config = dict(
    n_layer=11,
    d_model=160,
    n_head=2,
    n_kv_head=2,
    head_dim=64,
    d_mlp=512,
    vocab_size=1534,
    activation='tanh_gelu',
    norm='rmsnorm',
    norm_place='pre',
    norm_eps=1e-06,
    positions='learned',
    qk_norm=False,
    attn_scale=0.125,
    bias='all',
    tie_embeddings=True,
    parallel_block=False,
    init='uniform',
    init_std_qkv=0.0371,
    init_std_o=0.0,
    init_std_up=0.0371,
    init_std_down=0.0,
    optimizer='adamw',
    lr=0.00174,
    beta1=0.95,
    beta2=0.98,
    weight_decay=0.17,
    lr_head=0.00663,
    grad_clip=2.0,
    warmup_steps=229,
    schedule='wsd',
    decay_fraction=0.603,
    decay_shape='linear',
    final_lr_fraction=0.0,
    batch_tokens=32768,
    seq_len=384,
    doc_mask=True,
    train_tokens=194600000,
    steps=5939,
    dataset='wikipedia_en',
)
Each number is 200 + 40 x the weight over its row's rms, rounded and kept within 0 to 999. Layers, rows and columns count from 0. The size before them is the row's rms in percent of the matrix's.

# down: layer 2 MLP down (transposed), 512x160, rms 0.0444, rows 192-213, columns 0-159
# up: layer 2 MLP up, 512x160, rms 0.0714, rows 193-213, columns 0-159
down192,099,233,234,186,149,189,244,174,163,188,153,202,185,124,214,146,173,164,186,256,234,147,261,217,276,177,230,274,130,243,214,251,132,147,210,174,243,209,179,171,226,210,291,103,205,212,163,214,206,137,192,144,239,160,195,182,262,153,189,89,143,170,230,209,170,161,210,203,233,217,166,181,231,209,145,178,201,155,175,190,198,174,190,175,248,169,220,216,220,194,152,225,218,190,183,252,258,199,175,180,243,230,227,201,201,205,196,251,206,237,264,193,106,206,142,244,139,180,225,242,149,176,174,169,237,101,224,127,222,157,167,265,244,180,272,234,284,213,260,172,226,205,239,205,200,210,151,254,249,150,168,195,220,213,211,143,209,178,220,248,166
up193,066,197,238,231,193,188,250,254,240,192,186,112,199,188,205,168,148,241,233,226,160,130,222,196,194,176,195,179,182,190,168,230,201,212,272,190,228,177,249,176,286,185,212,162,275,254,156,172,178,106,220,182,196,178,149,190,189,163,194,218,264,154,142,245,232,220,159,164,220,215,120,135,251,206,261,244,117,224,185,300,236,180,220,245,267,233,243,151,161,177,192,188,193,156,227,230,187,201,187,193,174,173,254,258,225,252,228,192,229,225,190,156,181,206,224,164,161,149,242,160,277,230,216,172,195,212,184,224,184,134,191,203,210,126,175,202,231,99,224,217,119,252,223,246,251,266,239,188,210,179,196,173,286,180,131,166,220,210,273,229,254
down193,059,238,152,170,232,184,167,146,206,198,217,182,191,170,178,186,153,153,179,201,208,235,238,217,164,198,225,270,270,228,249,160,108,56,156,212,220,218,188,153,138,207,150,222,189,139,152,223,157,251,221,180,192,226,207,168,224,253,247,169,231,179,243,176,221,85,176,260,193,195,164,181,155,203,202,180,187,156,230,206,244,190,234,189,132,191,198,203,149,242,179,280,205,238,117,181,202,155,212,188,209,230,175,175,235,175,243,244,142,153,236,263,212,198,179,185,245,213,213,212,153,125,164,169,212,241,198,212,134,212,201,136,185,196,234,243,208,297,142,276,263,145,167,174,139,216,244,193,238,150,191,255,176,197,204,208,188,226,99,172,204
up194,090,192,226,138,168,186,185,145,200,220,119,216,192,206,271,162,119,248,228,200,151,160,216,203,208,154,234,225,225,201,160,259,303,112,165,186,163,241,226,184,243,188,240,194,254,187,244,151,177,239,159,176,186,259,150,264,147,157,164,190,257,236,261,228,202,221,141,257,207,238,175,191,222,237,196,222,266,164,183,189,214,234,215,210,248,208,169,241,197,107,237,207,228,156,224,200,191,140,129,114,176,154,254,254,172,242,207,243,201,228,161,238,262,240,190,230,190,215,265,210,149,205,207,173,189,174,167,255,224,171,197,191,156,98,186,235,160,170,182,219,163,223,160,194,301,218,184,204,199,231,180,202,216,211,98,251,230,221,251,173,249
down194,095,198,190,201,185,296,236,241,252,218,129,204,126,147,196,200,227,247,211,187,228,171,161,200,275,223,227,246,277,159,205,196,229,176,256,155,180,185,279,189,197,206,247,195,253,168,144,152,146,141,215,157,200,235,248,197,209,232,154,252,194,208,247,151,235,209,141,275,176,202,158,192,193,248,160,218,176,139,160,239,135,248,265,207,172,184,235,179,190,161,178,237,176,182,188,140,211,179,149,216,192,181,213,228,219,225,139,193,194,105,144,170,237,214,214,182,236,210,247,163,230,192,241,132,195,248,187,214,193,175,174,194,156,146,123,241,157,153,145,240,184,198,228,133,308,192,248,149,292,211,189,218,237,174,165,274,252,225,180,223,259
up195,109,210,130,181,164,148,199,193,216,241,146,194,147,139,270,172,133,233,264,156,169,208,233,212,240,182,153,241,222,204,184,216,260,158,178,181,142,215,250,185,263,184,227,251,301,168,179,183,150,183,197,172,183,218,206,211,139,182,200,164,265,250,266,274,260,232,132,275,287,156,183,82,241,264,205,215,197,177,283,190,227,220,196,190,211,130,198,204,174,157,218,172,222,186,203,182,199,145,165,191,164,174,253,243,169,211,224,255,220,246,176,174,269,196,184,227,176,231,193,230,163,227,183,175,199,227,201,232,223,230,192,133,130,166,145,256,170,179,115,241,208,163,201,202,236,233,187,218,202,255,108,210,226,183,165,230,168,238,185,226,263
down195,125,180,193,176,219,254,198,242,298,234,190,199,184,192,190,201,123,263,210,115,189,255,190,174,237,218,267,267,238,176,208,219,221,190,160,155,199,234,181,159,173,267,218,176,254,145,206,223,178,206,215,163,220,209,189,258,240,191,194,198,226,232,176,146,266,282,183,218,168,219,176,175,229,238,274,205,204,223,211,205,176,219,237,199,170,154,178,135,127,164,213,205,256,256,239,187,228,174,164,232,154,157,215,295,197,217,181,257,131,116,198,226,204,264,246,244,166,173,283,174,247,260,210,135,229,210,294,223,265,155,163,161,213,161,166,256,174,196,127,215,148,166,145,138,146,176,145,144,223,243,208,217,252,186,167,242,181,200,220,207,235
up196,124,187,158,203,196,173,256,169,218,220,119,206,134,160,236,197,194,316,286,102,138,197,238,175,212,220,167,229,218,149,212,194,252,109,185,202,225,178,255,201,293,182,183,223,206,161,221,213,204,206,200,199,159,163,147,184,162,139,155,190,248,237,238,199,181,202,184,323,186,216,247,122,206,222,222,190,210,177,186,182,212,165,189,232,215,130,251,227,205,202,198,183,225,178,214,200,207,113,93,120,178,173,239,252,192,229,142,211,164,238,108,182,249,204,173,234,244,220,218,191,146,212,200,170,247,190,255,192,210,253,157,153,112,196,168,245,197,203,200,281,249,195,165,188,218,213,158,169,209,220,166,148,205,195,173,250,143,172,201,178,221
down196,167,200,196,198,229,279,208,278,249,208,156,155,234,250,201,194,182,164,237,196,159,118,160,220,266,208,125,217,216,155,152,171,187,193,317,195,208,216,183,187,257,260,161,170,189,148,197,249,181,226,212,264,206,259,188,187,185,121,235,238,232,241,203,137,239,212,192,193,219,249,141,221,225,161,184,218,174,191,253,179,132,200,174,221,246,180,142,203,225,154,172,236,178,156,179,194,237,180,228,193,215,166,221,185,196,215,240,298,147,260,155,216,191,207,189,261,237,163,202,184,195,150,179,225,189,111,99,185,167,202,170,163,109,195,232,167,149,236,114,133,159,141,188,163,248,190,181,182,201,231,236,109,223,183,219,227,193,146,205,273,171
up197,087,165,159,143,179,189,204,169,288,245,135,224,170,158,182,167,159,200,222,144,201,174,214,191,239,180,175,227,258,190,159,221,304,185,130,191,241,205,254,179,247,185,259,174,184,189,245,177,151,247,122,236,181,326,199,236,164,172,116,245,218,134,289,165,194,256,166,219,203,130,203,187,233,241,238,192,214,165,246,219,224,224,284,196,279,212,176,243,171,196,190,198,293,152,225,152,169,152,196,147,159,159,248,204,106,274,175,250,160,179,147,175,217,214,251,247,190,143,244,182,214,234,198,175,206,269,174,227,212,188,179,137,161,175,237,214,197,152,159,233,207,220,179,181,254,215,215,207,231,217,205,229,246,208,179,252,193,186,212,191,186
down197,082,146,175,147,167,215,241,170,275,170,168,214,180,198,257,223,167,245,248,214,168,164,210,199,254,171,202,212,256,192,140,182,287,197,117,132,237,261,268,179,272,181,252,147,241,172,220,141,158,247,199,146,196,289,226,167,179,211,130,215,189,189,289,154,207,281,124,192,205,206,172,203,246,239,206,240,156,147,189,248,210,259,228,208,276,183,172,200,144,141,151,259,203,184,239,167,200,145,189,145,123,167,244,227,133,254,209,264,174,209,205,179,283,254,210,183,186,154,235,194,216,200,164,176,192,257,165,229,209,168,156,171,203,147,199,251,161,167,175,219,173,213,178,184,227,213,237,206,257,230,179,208,249,193,153,248,245,239,216,197,237
up198,085,103,207,187,183,181,182,203,263,184,164,175,163,174,275,146,174,236,255,164,208,213,216,172,181,176,217,247,188,229,186,246,268,201,183,192,226,170,240,203,260,170,241,198,230,235,190,166,135,210,216,194,169,232,196,199,188,138,172,160,197,147,231,136,220,202,173,215,243,190,169,164,209,282,193,238,179,156,134,141,209,233,260,194,234,164,205,188,94,173,208,189,239,175,210,140,197,129,182,148,59,169,205,215,145,265,177,169,188,183,108,156,248,226,222,258,164,210,231,227,177,216,160,199,177,238,231,253,222,163,134,146,128,151,184,244,205,160,128,202,254,260,182,186,261,178,227,155,171,226,159,195,303,191,146,211,213,225,185,165,228
down198,089,180,168,201,179,210,236,199,262,184,118,177,205,96,228,155,201,280,237,180,204,229,190,149,263,156,244,249,239,211,188,226,217,229,162,178,185,238,248,204,236,185,220,242,265,193,206,125,135,197,202,150,232,280,193,207,181,166,179,189,187,212,259,155,269,213,152,201,237,189,188,178,259,270,197,284,162,114,177,229,193,266,211,226,252,175,202,171,145,129,219,212,245,184,250,196,187,155,208,157,102,202,223,244,188,263,160,273,187,188,154,184,298,233,244,242,186,247,230,157,205,205,254,185,190,251,224,192,206,107,182,179,180,147,190,226,172,144,105,235,213,206,154,162,207,188,206,185,227,215,180,222,268,205,164,208,239,248,178,185,250
up199,081,220,259,184,126,205,206,239,187,214,169,307,172,170,203,203,230,243,182,166,167,150,133,187,99,158,186,210,191,177,179,206,225,142,167,231,209,145,233,172,227,159,193,244,201,216,213,215,184,227,124,208,208,247,171,223,202,194,163,198,178,172,275,213,141,222,213,254,234,204,172,255,280,231,216,264,287,164,144,262,228,197,193,209,211,225,127,221,195,142,192,274,244,180,185,266,154,129,172,190,199,238,201,195,185,266,188,252,196,151,185,183,185,258,218,188,233,264,239,225,255,279,240,187,206,214,266,184,243,284,212,235,276,180,201,190,140,167,206,228,182,256,295,245,266,245,199,161,143,184,150,229,243,139,190,190,197,222,241,207,189
down199,071,192,173,241,224,220,245,246,199,199,207,234,172,211,246,203,147,221,261,165,184,215,223,174,235,229,164,198,212,237,206,123,127,187,255,163,296,183,180,293,242,240,218,158,284,183,152,172,262,159,153,241,205,245,169,226,108,176,219,160,247,235,218,238,210,172,234,208,197,155,217,258,259,304,209,200,174,183,154,199,133,183,205,175,216,223,234,276,143,145,159,214,248,151,164,239,181,176,204,172,204,182,166,205,218,193,176,301,226,168,209,209,178,259,181,72,226,165,218,236,258,191,154,273,224,219,163,158,173,213,150,236,207,236,149,136,187,225,207,189,158,175,181,225,181,261,184,168,163,178,150,190,248,225,206,183,101,204,218,196,214
up200,102,210,267,223,215,274,241,252,173,198,201,140,236,250,152,189,169,232,210,160,231,210,144,204,305,182,149,210,215,206,234,274,218,195,232,184,228,157,180,193,201,174,178,127,182,209,172,188,189,197,245,210,215,151,221,178,171,170,202,204,306,175,185,237,218,236,173,159,202,295,153,142,159,254,180,174,220,212,172,207,184,279,202,235,286,201,252,113,208,148,221,139,175,166,290,184,177,205,147,210,196,200,231,239,167,180,198,203,103,145,222,237,195,242,219,223,221,223,134,109,112,185,189,228,194,189,240,239,211,160,177,165,190,107,184,239,223,190,198,197,151,186,203,167,236,208,113,179,192,178,159,256,168,101,153,186,233,184,211,175,238
down200,080,170,153,180,236,111,227,218,206,217,191,247,157,169,209,166,205,207,260,143,186,200,210,196,152,211,250,194,210,120,140,154,191,183,229,167,204,189,238,251,120,232,239,219,258,257,244,272,214,238,155,200,262,199,269,160,195,209,172,191,164,167,187,217,208,162,263,143,234,256,218,257,252,170,179,239,170,147,219,250,192,286,237,153,172,178,277,328,198,181,164,206,224,217,149,143,206,210,152,199,228,219,264,249,217,256,198,225,149,198,239,149,237,221,223,284,160,160,209,270,244,144,151,233,235,217,158,177,215,238,168,196,155,245,205,197,178,207,211,183,186,177,200,201,184,184,292,146,266,224,191,200,173,213,292,255,189,191,173,182,251
up201,101,157,258,176,118,193,204,235,223,187,184,173,201,197,110,209,237,207,238,144,208,186,195,244,235,144,198,236,213,190,168,186,243,204,202,145,211,201,100,175,227,207,243,134,210,158,170,175,248,225,165,216,192,99,227,241,216,179,144,275,232,225,247,155,166,198,184,193,275,226,217,219,159,236,198,212,207,151,150,244,204,195,230,217,261,217,285,220,268,93,209,196,218,184,129,214,114,134,177,123,188,183,231,226,92,176,194,283,133,215,189,242,202,260,194,208,163,247,241,199,181,225,199,193,177,185,163,203,128,209,192,183,226,128,203,282,157,238,156,225,181,215,254,229,185,163,145,183,204,220,216,162,203,139,131,160,223,217,171,187,203
down201,087,201,190,192,142,201,178,218,126,190,151,205,183,214,146,166,192,220,169,220,204,163,250,165,246,249,237,215,101,182,185,147,173,154,274,263,175,207,195,251,114,169,185,195,133,170,234,302,254,213,205,174,249,194,193,210,237,203,212,197,189,204,251,306,216,173,181,224,158,204,177,246,97,219,225,225,180,243,203,264,180,203,154,232,200,273,197,202,253,166,203,189,180,108,276,210,213,165,251,196,132,244,203,169,207,241,174,216,257,168,170,190,188,228,247,221,223,198,187,178,232,161,213,200,233,220,175,236,209,144,202,191,273,238,185,254,257,247,174,195,200,169,159,171,211,197,155,147,295,216,230,138,267,201,207,190,272,113,221,256,136
up202,078,198,229,236,203,154,224,163,227,190,163,278,196,113,283,194,159,286,225,199,153,194,195,126,216,172,229,224,248,243,116,224,264,182,238,186,184,208,197,203,247,159,266,201,276,222,171,150,173,215,261,228,216,228,196,247,212,213,160,185,201,195,143,122,192,160,180,178,285,203,164,203,228,183,220,264,183,145,172,209,304,209,189,191,205,137,206,146,214,230,190,167,261,200,176,181,169,187,156,169,200,145,222,211,195,222,194,233,239,184,182,183,174,171,256,239,180,198,258,261,256,186,201,206,188,268,116,185,195,216,211,130,169,170,209,242,191,215,158,205,121,278,244,232,165,212,192,234,177,221,95,174,229,212,99,197,188,256,202,261,267
down202,053,191,153,213,207,191,247,218,221,193,186,171,205,238,218,146,256,255,191,219,180,154,222,213,200,215,227,209,248,232,115,141,170,59,211,207,170,199,304,199,231,183,196,216,186,206,104,216,139,258,212,293,194,155,206,166,172,231,181,195,203,196,208,220,253,199,182,205,198,210,232,210,220,161,231,234,201,133,213,115,226,173,160,139,123,185,148,237,226,217,144,207,273,245,196,206,254,136,216,170,148,202,230,156,255,165,270,225,265,285,278,211,191,164,221,164,181,186,218,220,210,113,188,268,205,178,190,174,177,182,151,124,195,138,250,163,165,224,162,189,167,203,193,156,215,233,247,199,262,260,174,196,221,140,190,183,214,235,140,211,157
up203,087,162,263,200,232,184,212,141,231,183,200,283,249,138,200,162,166,171,252,142,277,231,188,120,180,259,229,261,199,217,240,205,204,152,169,261,215,249,188,172,223,261,187,167,265,225,181,224,115,181,285,222,140,295,177,258,191,129,179,144,181,204,242,231,207,212,210,215,213,175,204,168,218,195,172,180,176,233,160,215,230,154,253,199,173,208,203,228,192,226,225,210,232,142,216,141,159,185,108,162,186,211,293,189,234,276,162,225,182,152,117,150,161,172,232,282,199,176,231,227,215,210,167,168,248,185,206,161,171,236,180,136,193,143,210,144,212,193,117,222,177,289,188,136,231,211,228,214,177,163,234,262,172,229,176,216,187,213,236,170,200
down203,085,203,269,210,191,245,191,191,135,240,176,254,279,89,211,193,217,205,177,198,167,189,245,144,182,150,166,219,164,237,209,207,210,104,158,225,156,172,241,206,138,203,209,210,213,215,170,171,176,257,202,156,224,187,165,172,211,266,210,153,188,261,237,109,237,223,158,137,161,167,210,173,178,149,230,244,261,195,114,258,208,207,129,162,140,149,161,209,228,215,168,202,188,205,129,186,185,224,273,247,203,211,204,196,228,229,247,172,206,284,234,229,138,238,254,285,219,217,200,226,202,233,125,130,167,207,227,262,227,154,194,242,135,186,260,229,263,161,163,180,201,214,144,169,184,220,204,174,168,235,196,174,225,211,206,235,112,183,144,144,181
up204,105,220,226,174,209,244,220,161,294,201,165,186,163,152,223,174,220,230,247,210,215,128,231,218,216,266,247,315,160,206,183,193,206,175,209,263,156,208,209,183,244,252,235,159,315,169,226,210,196,209,257,205,196,217,154,228,169,209,182,166,271,129,259,126,166,205,172,202,187,158,206,229,195,168,254,192,171,223,208,155,179,224,296,161,219,127,209,227,246,69,196,307,213,203,123,152,152,232,222,227,219,167,162,204,150,220,237,185,201,184,211,249,222,223,178,240,171,223,214,210,177,208,173,242,244,204,221,215,178,214,167,143,207,153,121,254,189,158,230,229,207,257,180,197,184,207,258,164,189,188,218,176,238,293,214,237,272,200,251,219,205
down204,104,206,193,236,210,253,180,191,241,192,166,158,211,174,256,261,205,219,232,116,124,167,132,138,215,215,197,209,243,151,196,198,171,184,141,191,215,222,180,194,235,275,191,218,157,133,220,135,233,247,235,214,224,182,161,153,188,248,267,163,246,97,273,136,181,164,236,173,131,259,226,220,207,190,189,152,262,179,274,196,212,249,229,233,211,131,223,265,207,179,171,235,191,244,175,252,140,179,273,294,254,194,200,201,130,226,176,170,202,290,151,255,170,240,260,237,143,197,205,217,227,206,220,225,201,245,195,185,224,185,163,160,210,172,208,170,195,170,156,178,176,250,154,184,174,193,241,105,192,191,175,196,167,286,171,231,209,159,195,250,232
up205,107,204,157,181,196,237,301,170,224,192,194,177,167,226,248,206,111,189,229,176,237,233,177,214,178,144,215,245,259,191,201,184,224,189,167,188,228,226,198,229,284,226,209,227,190,259,190,222,164,216,204,291,157,260,154,172,135,182,195,235,252,190,248,227,192,244,177,246,196,221,121,177,226,186,280,210,241,122,265,212,205,260,232,221,208,236,149,174,179,218,201,199,308,249,278,172,151,205,182,197,216,214,209,206,202,198,136,179,184,131,180,158,182,245,201,187,211,182,260,209,202,283,152,197,211,263,169,275,212,151,216,194,184,192,225,261,213,211,159,290,146,237,129,168,294,218,224,211,147,194,194,186,168,263,216,168,251,229,255,211,292
down205,120,195,239,183,205,206,153,197,154,178,160,163,176,268,187,194,161,238,224,174,178,225,176,188,210,154,148,178,121,205,182,211,200,206,270,150,199,154,201,231,175,201,177,230,191,197,253,240,190,133,242,191,212,211,162,177,191,282,147,158,245,79,152,198,140,194,262,193,226,172,239,212,151,170,230,216,218,209,163,186,232,142,174,223,99,165,137,221,236,191,246,206,88,219,211,212,193,159,169,285,276,195,257,240,200,186,250,175,139,206,203,188,164,255,180,257,220,173,188,174,273,265,151,158,246,220,183,231,275,180,209,143,198,262,217,167,188,254,199,226,116,210,151,205,213,186,293,147,181,136,152,170,203,237,202,221,183,135,174,174,241
up206,110,204,140,194,185,162,266,154,299,195,123,246,166,151,217,183,192,182,266,173,208,208,198,222,206,208,193,257,233,166,246,173,209,147,182,190,160,223,206,135,217,207,214,197,237,184,227,225,223,224,101,213,157,196,186,238,160,159,161,174,224,267,230,191,203,252,202,329,240,229,192,205,225,212,280,206,164,176,187,234,228,171,211,227,251,164,236,204,204,180,143,216,287,159,241,170,198,196,175,110,96,187,201,201,171,294,175,237,111,114,199,189,238,200,152,250,202,175,220,152,164,165,206,157,203,197,211,184,190,242,172,141,179,194,155,310,170,205,192,223,179,275,200,184,209,203,130,126,232,254,189,177,251,194,169,231,194,177,188,152,200
down206,112,197,177,183,156,184,167,209,251,217,132,166,168,189,189,151,171,189,238,129,195,184,223,125,176,192,178,283,258,111,228,163,219,219,240,193,185,280,204,149,205,184,280,272,241,250,222,199,191,181,213,197,138,303,196,211,206,191,192,186,210,231,191,146,136,211,151,273,225,175,245,206,199,135,189,240,239,214,165,189,129,233,227,249,270,259,208,163,102,214,214,234,252,204,209,205,141,223,183,191,181,178,208,303,234,215,167,143,126,151,131,188,132,223,210,219,265,109,273,167,182,169,210,192,216,192,256,217,249,231,123,238,178,206,161,221,168,164,219,193,146,178,199,174,191,211,210,148,130,191,210,173,198,229,168,202,167,207,210,239,159
up207,111,207,223,207,220,203,245,213,202,184,172,174,225,218,289,165,156,289,249,146,215,229,170,187,214,139,179,188,163,147,222,257,214,177,131,180,187,221,189,164,201,192,102,216,162,199,157,192,195,229,291,204,217,206,241,248,129,80,228,133,220,236,188,175,258,222,181,264,150,223,158,233,213,164,174,216,221,138,162,160,235,260,173,217,296,135,239,232,250,176,184,216,181,197,190,147,230,203,221,195,194,169,190,257,176,295,191,137,202,222,230,217,225,162,186,230,135,258,252,131,190,180,155,225,205,167,267,231,259,195,192,175,141,189,138,282,187,227,201,176,184,187,177,219,196,209,133,196,130,219,176,229,192,175,217,141,148,231,277,179,160
down207,098,184,208,185,219,195,112,310,186,137,174,193,211,186,219,225,236,220,199,166,168,193,214,180,201,161,231,144,223,213,189,244,219,157,172,180,213,190,134,207,200,226,169,240,251,145,199,258,190,251,305,181,257,200,289,220,211,161,191,127,150,220,168,196,240,189,189,223,154,190,194,201,287,219,175,212,227,144,260,233,213,178,106,214,198,219,157,181,209,167,156,203,266,138,193,143,177,192,272,165,148,217,212,252,289,195,138,227,230,137,235,191,271,177,206,164,173,224,227,122,140,124,262,226,232,129,211,224,249,193,172,189,225,211,161,269,217,204,242,138,231,187,197,147,239,201,221,194,291,226,161,222,191,220,246,169,163,255,237,196,174
up208,080,171,182,212,145,154,230,155,269,180,150,227,171,191,223,153,149,202,208,154,144,177,170,173,237,154,196,224,218,187,215,280,279,180,160,151,218,198,205,183,236,204,206,202,245,245,185,110,181,198,215,190,187,207,196,225,203,157,179,143,270,254,244,227,228,275,126,207,204,206,157,172,208,250,203,210,189,138,204,198,229,220,243,240,263,174,180,187,132,104,221,226,232,142,228,212,167,180,146,197,99,186,239,266,129,278,147,252,152,172,227,237,256,269,195,231,169,207,300,195,216,174,208,147,248,242,221,236,182,172,176,157,174,159,210,208,129,181,171,224,177,268,194,151,228,193,216,158,194,201,148,192,299,175,125,209,192,233,243,200,246
down208,090,155,188,163,199,216,257,199,282,215,144,199,184,168,219,220,189,214,236,212,225,191,218,200,259,160,228,219,274,185,174,215,287,262,199,157,237,216,250,192,187,198,198,208,257,219,229,163,148,212,217,151,216,279,233,231,207,137,162,174,219,231,229,174,218,263,145,204,210,186,122,172,278,257,188,231,150,193,192,255,235,257,212,269,263,194,151,158,133,149,188,246,226,137,241,203,189,147,170,175,128,197,231,259,172,250,186,330,185,166,193,192,286,227,238,212,172,219,253,184,236,179,226,185,245,200,204,217,187,162,157,172,191,118,180,250,116,122,162,210,182,220,177,157,246,201,229,149,220,211,173,225,271,212,122,222,211,238,224,197,255
up209,106,211,177,183,149,224,210,128,274,152,128,233,196,201,212,175,169,256,212,140,174,209,226,195,238,181,213,180,208,174,184,213,253,130,139,214,129,257,166,178,231,136,206,152,195,194,203,136,153,225,146,183,169,229,199,215,221,184,131,194,267,223,213,227,234,249,182,191,194,189,130,190,187,212,218,223,246,175,188,237,227,213,266,204,227,200,193,148,183,163,254,172,214,170,214,158,175,144,161,106,172,169,243,209,201,262,152,230,126,220,219,243,226,205,242,231,153,187,248,128,164,186,257,157,208,192,213,225,256,166,137,160,118,143,137,210,120,143,147,259,167,243,244,200,212,233,180,198,191,189,182,143,274,231,114,199,248,210,287,160,271
down209,126,180,250,203,172,246,234,212,228,176,212,218,132,240,196,259,206,286,288,208,223,201,235,223,296,160,165,179,292,161,172,175,257,236,174,162,168,200,190,185,184,123,234,190,213,215,168,152,199,201,199,184,235,298,236,172,171,189,169,180,185,200,238,235,203,245,119,154,161,179,122,195,216,217,240,172,194,192,208,225,173,265,215,198,204,198,229,154,167,134,143,179,203,199,197,203,262,136,117,207,202,215,155,244,164,268,187,265,93,215,176,238,146,175,236,133,233,215,187,177,156,206,228,171,230,189,273,222,196,195,156,186,243,120,121,246,137,160,164,181,209,206,206,222,242,212,285,252,167,176,191,215,255,176,196,249,230,177,249,258,215
up210,101,186,182,200,184,285,279,206,210,172,182,200,201,227,235,168,130,242,203,149,209,236,213,183,178,117,243,198,253,205,206,264,219,154,223,151,155,181,121,199,246,203,190,139,188,166,139,196,147,148,239,158,188,140,240,325,175,177,133,222,221,198,174,209,217,224,204,211,260,196,176,179,199,292,223,249,258,201,187,133,311,200,213,211,208,217,241,214,188,165,244,191,257,205,239,158,211,215,151,174,169,189,170,258,173,146,141,273,213,239,199,227,199,285,264,236,217,210,172,173,215,231,187,166,191,211,200,182,149,220,226,167,194,171,124,239,177,232,189,241,211,196,184,219,225,210,182,157,127,185,153,259,161,139,179,259,134,299,230,233,186
down210,101,184,219,168,150,191,209,137,194,130,216,182,98,168,244,197,191,245,139,231,175,230,264,187,225,189,213,210,248,207,213,217,104,171,197,239,192,184,131,234,154,142,216,204,241,268,127,217,138,201,176,172,226,250,229,201,181,195,85,246,187,284,238,195,231,259,209,181,163,201,127,232,200,240,235,210,213,172,204,218,178,182,264,197,207,253,199,214,186,184,208,198,171,128,206,222,193,229,195,241,208,264,225,192,95,207,174,269,201,229,170,218,161,236,150,256,197,144,188,153,231,186,162,170,187,232,155,142,223,201,290,128,197,272,154,209,202,234,241,213,241,206,207,182,220,218,243,127,261,201,196,190,191,211,225,303,255,254,137,232,178
up211,097,274,240,198,205,193,162,152,312,208,125,214,184,211,177,158,204,258,251,153,250,258,182,235,224,152,175,163,191,169,184,239,235,196,159,175,198,268,225,164,238,177,317,142,182,262,176,130,193,230,261,200,176,230,217,167,150,222,150,208,214,211,263,232,213,238,152,268,214,226,158,190,187,216,210,243,209,180,170,232,227,209,279,163,237,151,185,244,275,160,165,260,234,132,179,217,133,167,206,164,220,159,209,259,170,243,176,218,236,183,200,240,240,202,272,214,177,242,237,119,172,262,235,170,162,259,239,141,245,188,150,186,151,177,222,163,202,254,186,238,153,230,204,190,226,207,227,220,198,165,220,182,247,160,135,156,166,252,264,222,157
down211,113,355,284,237,141,156,145,159,193,240,164,238,217,231,178,225,242,208,149,179,239,207,178,207,169,194,172,191,159,201,119,257,234,175,182,211,231,215,156,183,226,214,211,200,207,267,174,166,221,240,206,222,221,191,232,166,204,262,204,260,187,194,189,232,271,206,140,229,239,227,193,240,174,203,197,235,199,209,166,201,166,134,332,134,214,184,96,194,214,174,172,241,184,108,194,153,165,214,157,165,238,219,227,194,95,198,212,148,278,234,224,268,222,168,212,176,220,193,277,189,176,278,235,181,175,218,273,148,239,207,176,216,166,196,213,207,195,225,170,204,113,162,167,214,175,181,177,193,219,184,237,209,263,221,214,185,207,236,250,243,191
up212,092,213,203,187,203,209,233,199,265,218,152,178,168,174,184,141,136,232,239,165,135,179,195,221,232,153,168,257,226,171,245,261,252,165,193,198,224,233,234,169,237,161,196,225,230,245,219,145,148,189,121,273,198,227,228,226,120,124,151,151,251,200,265,196,200,249,132,239,195,161,133,193,215,230,211,218,182,113,242,203,202,199,230,229,276,143,207,175,179,148,222,204,201,128,221,223,189,139,187,150,151,162,279,298,138,263,150,228,156,170,205,177,248,241,157,255,180,232,200,140,171,229,208,220,223,236,219,239,236,157,176,193,207,130,189,227,105,171,193,258,218,239,211,180,178,218,156,191,168,219,153,192,275,172,142,245,216,233,197,230,250
down212,087,178,221,234,244,220,200,256,249,243,190,147,241,226,186,203,201,222,253,264,173,128,193,219,272,196,189,210,233,194,185,211,249,199,164,184,198,205,244,234,163,157,226,265,209,283,200,187,135,169,181,208,202,229,257,224,124,125,162,202,188,102,170,175,191,245,125,238,240,192,188,208,291,217,215,230,210,187,157,248,259,269,221,190,208,189,205,160,122,160,122,229,202,165,238,198,212,156,156,134,207,186,239,229,181,200,171,286,204,208,182,217,285,237,193,191,146,240,232,161,149,208,223,172,275,225,191,220,207,200,164,177,188,142,168,233,109,163,185,195,182,223,172,134,227,198,213,104,227,234,215,197,201,160,156,324,178,258,217,219,254
up213,089,201,171,149,260,275,274,179,215,105,208,268,255,227,187,198,196,230,198,217,187,181,178,169,288,238,181,144,221,186,225,205,252,189,121,232,118,248,169,234,204,195,169,158,205,239,202,218,223,128,172,225,147,161,145,213,188,191,214,117,233,239,213,169,205,236,216,176,257,184,143,166,195,170,189,160,196,211,237,224,195,166,207,199,203,219,185,221,204,179,211,296,314,221,202,149,232,228,136,226,203,232,236,208,181,210,206,227,127,253,169,208,143,152,205,284,156,200,230,253,183,228,213,218,196,157,201,229,174,141,125,169,232,257,147,178,168,182,98,264,240,278,204,191,252,190,170,231,244,192,232,210,185,216,170,176,287,197,276,221,218
down213,084,262,248,265,159,151,170,244,256,209,153,173,160,227,165,219,272,202,191,178,175,208,201,272,157,163,151,228,244,235,207,219,94,137,219,211,219,135,288,185,232,164,187,222,199,229,229,189,229,194,193,190,207,222,193,232,225,288,178,210,240,159,241,228,203,163,186,192,217,260,183,211,260,221,152,194,202,180,194,205,217,270,228,117,154,170,247,221,181,155,172,178,109,168,177,233,210,161,245,167,228,248,234,207,218,213,240,177,183,130,225,261,212,176,174,192,190,243,217,143,241,117,247,101,220,228,237,171,233,213,198,271,179,125,238,138,218,181,256,245,152,206,156,196,217,216,246,180,152,148,187,203,149,140,244,255,167,194,136,271,164